Each number is 128 + 24 x the weight over its row's rms, rounded and kept within 0 to 255. Layers, rows and columns count from 0. Numbers have three digits each. The size before them is the row's rms in percent of the matrix's.

# layer 3 attention key, 256x224, rms 0.136, rows 170-255, columns 0-55
126:129144123112120113143133077141089153132099112102114158167182147133117169094087076131124147143128122112130107147133134132116147148134077127126104130122132064113127116134
125:098119151133139081162123123139148114090079124102110145130131126140106117124157112123110115150130114135153163159112135089134160155149053117138173157106138118116103106136
119:140161131150130123125126166132098114130100199130131166094129162115126107144146146065127145150103175116133136120115126132158166137131119114134117174129141132134116180109
121:112138162146135118084128134130152159136112091112170092145104122107134128074112143124094122077151137100112132102085139206151095133136135112119134160115147116116136121103
118:107097119130156134123130108122118135103120085130124107135155110134105140127180116098101101138166169130110126074122144170115078129153131131155128100096182116143170122158
119:173161101097141165129114110114064116145111116097125151108107131137130143114097152167166137175135138125152128143126170112134111115130131137157099130116128129148140120123
125:118120104157148132106136122112125126138163069141090145128095121130127115108105152123116116124192101113119126121134102106089130130114121147142162150109136119109148124152
115:101124138116100140109194091119136177140136117158169109124113167093137133115114128112117150115097097093135142140136133144126109111110151090114126099156110147151207125145
120:057110138125162115107124126116120104159111100160177133138123135150116125091123132099141147146127116103101143106148112092117158115116115184101139130120162120186164134136
122:141075113148159147124146138141103126118097128081129134110113106166098104151109139122112152135101123112134159086113120116123161125123138128101137107159147179137121073108
118:129136170130121141144140118112153183143124136120115123142097108153140164096153147166078092138132150146150172106142140102184116082142112098133141105151128112126106106125
126:132178123122113149170125135124117148134121142112140072089125159138168132122124146116123144111134147147142138149117106081131161159176139131117131081130099140121152114109
122:136101136132127130109098176100155094162169142136158144103110126181069117107176144145110129136133116144159166168098128157117133151138137140119137130113103063105118154091
124:074115137120169098105101135144126106120162172154117103167078182160153133115124126112136124142133151111100118121085116091140170136091121124143106126114154162160092112107
121:176139116144137125123140150137101084109054100138127139141107151093148120146136149098130142132120174097135114145130124150143108133139126154138126093135122132109123152092
126:129152177125085144065137130135123159143168120101142133148085119153130114134108114093169168155149127180112128105107122108156160141136096147131173136113183101143100139121
119:131122107153095140118122109099121147133090155113140153138109144178127082117130127143093149106141121121174139117142126105096090164137121130081128088068112132133164184180
122:112133078160127132183129113136146137162103141103108134093160077130135120140103145094097111144110143170100118126151130079102128134138103141107116107159121122123122154090
119:131094135113103085103127125111093133141097105167157096147101062068134148124138084123103116137145067134089132146139142160106102144152137109083125138136115125130149109110
115:129115114111124118149127166155157132158174112151148103141154164114100066088133106072115139094150141153106149169167094140149119177170108146109104119165110129094123132107
119:131171100165157104119072155110168125110129101136086124156125122166155098154090148119133134131133121172125124141124148155126130109112129137117119133161133154107101174135
121:133120150120135133126176123095106143098153148110145153115141155095130135163156075141117142119143115138113099103146092119139151155143133134123154119116128128139091130103
097:135140155126113164099143137122125145102110143094135158125120146142090132096144141127195172144144109073106079113146117137134147078105104157149103136158108149152124117125
090:124095144119133142136130135111120133123146136149142170108166134148117191145111153157151115165097114120110138114144085102101133115157135101127099157152112155141112115158
094:124125120149109124121151173149138109123106138063159131137129087105096086121145112131103118120081149146111148168134117118163163141108123143078153108087138102150167136136
100:142144147143137094125156162109119110092107138090155151105122142141123093119109135186083104074105139138149133105096160097124150076081107155150141141145107142122145137142
096:150101159107153153080101112123164089117084102097145108119102120106131148129150138102109151119085118115138185136110119082158141140156150147122165128141115122147107102137
099:127083130112128144165124121096152134123106109124149119082146119144152124151156149132098127143118076131157131129158143078141119102114158117113148133092113136154148112093
092:147130120127126081125103097185166121192163098139131106146123108135140105078107138131155101107130126099119147175116135126168111112126136134151109139073135133111150133118
089:146140083168120152133132143124093132092148147133112152109132095150103140133139182094172136139118085101139129140130195166143134116117149142125116145125149178167104092112
088:167143125124133146173137111153139153169139150118133128157137148155121140087143085118192092124118101138138077145104164108135100090074113116151128120123115122119111165103
099:132136145188159138111151139133137114125148159143149163111082138161117119142172129146133162105130154120154154130120106099139111157155141125161113144136162110091113165092
092:110128145104141121114120101107139111135113125148103117171155128125105160093144093110149159134100166124148140110164129090130057133153104139115159137113150178123163123116
089:109156115125149140132136159109110126100139123130108128142108116137153086121089183128114139136101098162148153168130147144141107126127121122121075121080134123118136111118
099:142127145105152093133129167125139161137131103125167116163106169130167135153126099173161139144119136118174122144105098120155119136120131130111101126139110148125128136127
098:188112143075118133119102147100109129148106136100100131177151132123120133157091149121148128135083154127155155152110146116137144132106154160122115119139148131127094120108
095:131092145130124130101132116106122140137166119156124146124169120133157133137139171073166138132112118135081116183134080089145135109146111105135167153140175158152154102156
093:128122142115182140109087095138148112145151150152135131169166118092143137093134132106149128133168140094084134113113184141178097132154152094147147100095118135189172151129
091:126111138119115110079150100115114107164133111162114115100111109081124115061149123128118110155097132155119139110140148113118142156139116119143157103091169120119073140147
092:153117128106150166107133140134087111135108128138137124137159127098098152130137118114160102077108136126101121148139074152120078142096071147132136169087141085096135163168
095:126087126160135143121116161125147110088160154088111144167108152135129146136123082113183148120139149157136151111144118111153146097133141110143149182118163141119097148123
093:112161132128128159112108107143143118150110142110129154095138096136161165178154123115127095153068123135149130122168117085107182135126154100147117150112146142140128137178
098:113120168119168176113121138133150096151167146137091155071158145125080166099120119130154124142132182095115188131163120142123122078105106141093125160125132122154119110091
101:171169142142116110121116135122136129116105143105091134109101151126126116175110119144152129136192144143082130164114125095129126128144138107145119146149117112129150137170
104:114157152126111142128110111089094118127089089109137128127090114122136132153122146118136103124120147107147174104110133095136073143132161131123139078120104125154097137120
107:112111154150104120097133143116113104121136126105133151166143137151048128092180152134197131145144171133072102090089130099110157158102123119118143149130133107148124112137
093:144171139148130122116125131153126105118115126089129148137128127137169135066141125105125131146128135104089115143130128137132145117117128133130138132146159156175121151122
103:118067125120117128109092092117129120163162096144179142113138119149157098152133137158117110113160124108189125165117140135137179108125101112123152145093119103112105132148
092:121150100122120125147173112086160106099154129099155104152116116134119114194107147156104110125127125087162154162126163149168105116104115138156114116127119129150136097166
097:144138114116152130140093141101124135158126139185144123127140108119106149103100088141150114103155157137116157121137108170131108168150114064126123122099109146100137165160
097:159101093148061113117138111120125110127134131123130160084112140180139101140124120163099120164115118107160128135122163104114138118149147121102148165127122096136094145129
094:126139189095121119133112123094104176150128115126128109122129091129130123183120127142131082156119162133144149093098154126160144132132102115194119115103149084134179104127
090:109152157132154094137115116129111136124134109174162149138086124091139146170127165165105158122112126091111124126126103149139125106160092126134128149147135153131061170137
097:144078164117163123160154121143097142109122134145087100116124086133107129120168120112109106127151119130131150155155107110136139128121134126147097182135130167126170143104
101:078161171144113126139169149161092156151074127123149163125111152150135083174120135162102125148133130155126183120116164126118145166152109113170152135114141135134137133119
089:117149095151123100155126148120138067167136111093116135121133109102099134066133092140161097115140129083097135089136095136118092088121118142121080131093125108129161118159
091:146078119124106140163129139107154110122134139114142112136132130146129141102160134101139110109122130093143116139084107112132116141125063109171114093130135128130141136130
097:113115122139110079121125132130139120109115125133182147092093132087129141083127167174145123084156127099101109163169126140151126127129135105097136114147101147101147103123
100:120121142143134114139149157113132156155125161151117122101145127168182084169175179113160115140067136174111142150146120143153160114096120108104114111099112113131142144085
095:129095127161121136106097092143112162105127134123089123081141150136111168145090146088106149161109141073160116159131112114093098139149160079152120117155141131067141162112
099:123148061163117115121140091117096111172107082144110159135150114156134134151119129069140175119164150163103145130138082131144137151118145128130137130146123123130139096092
098:116142091136136130111108114137060134134134170078158135129144134158098162131109134130110134107165146125115166143136124149116085093147120140145123109146115143158125107100
095:154100099105164146117127134128099134125152134159161124167140145126144102115153127154148102162109137071119127133085110137122125156150144139098149118174130100125137129149
094:116090125125123139107159104096120086108087144142172119119171144141099116115125089112121084132110089102199120142122118105108115155156119111167167110171111116129126160137
092:125121142117137102134111140142111143145088122106103135115052135084124165110147132119128167110139137168082143127159114120133132107096169127146156066150143146112113170124
101:095117107141163125117194145103104152097125098147138107116139135061106147115125074142098150146124145091145173102146099102145116167146151096111110149117108146128135122067
095:135132105162149173109114133164160125151119137095139134166111145124099105130079117160123156110182143087147161150124093142124149101093152142145149149145117179121129100125
097:098102103113176108138163120159135102128121097110141099166140135150098153095138106127154168119125116098166177154130166173107170140107114101121125125177113136114131091179
099:161145111154177114136087108096156096153119139171151108121135150087091106097134147113126152164137142125105152079111127131144127123139123116132078083146103162114127144144
097:095135093138110133147113110128136163125151158170112107145151143132103122147167121131166136142154114136153146168161136098146098165093121080151099090143127121135133131140
096:126134124147123150068151134098110152166159143133128126093122153099135104136183093092153128094118139127079109088094095126122122114118154138082104127128108094090133142147
097:093122140135126117124124171103114148105128097110072149118159100145111106146169116129123136092163121105138142145128132163106152177155129116112114136125157112141163082128
099:104168133116098115116089122100123109138140194122106130101142088118153133140121152120124094169117107171106133189114119138115154183144120134080133174143103119103101149169
106:135136140144140153112125183146161110121126129141131105129104157129177123073144166096175135105116111153117132117141146118132132100140112107162125135152084128139105137121
090:132147118077088133117149124144119131152132185140100114126117149101136159128137164166076060138102155117149157119141110127132144153112129160154122133097099079170106138091
086:149135120109117122128120108153130096133085147128176146135131137132137085129095147138128161156145120197139120119159132103120123104063155138158118107126146115102114137107
100:178107114133143127157123121080119132130140118081135133124100125123134125101165149166126135117119142109132119116156145157089122145118139182119097136092145127097121121106
092:148169131154070104134131113129116149146141155157124128134147125184148095123113157111153127137115101129136109122062157124121129131150088077138159130170122127125131137137
096:069122128114112125103173127109142156136149079092127101145155119157133155118091148145146124136107098135130142152107098206104086168137136167156162105082121126137160155103
100:126132116129079113090091097101111113124131124120136153108108133134162130159105146115146159081152158121075120146125102193130135127138127144152149129154115141122104137109
095:174159106096145131123098122116119091112128127081129107115145178101133086144149114140137098134125104109116172126101126099123096105108133119151180106066132153103116135094
092:133128115155056124146127126106115154129085121152151114140100091083167121174141162128153153110179102124137125155141145102103138112114094105178140134141101153152164145112
098:112145091176060115119124108154161119104137154102105174137115098185133104179145137200093147121126147100153109092125102096122105076134100119132148107164093119163107118141
098:117137097117130132106106218132120130153137146133145115117098138143125128145106094077107156131140116147175133124151112140136164145117151126081126129153165130120140098119
094:143117093131101111160141099113161126096107086095110157096145134157126159124131162148127109122126111116107141119083157146168109142114124157131112140113121097109108137086
095:085134177105100170130155127145141116117129110101116106174108125155101087105144135148135141150143148130094164126110105138116138115107146142178102157111163144129114111111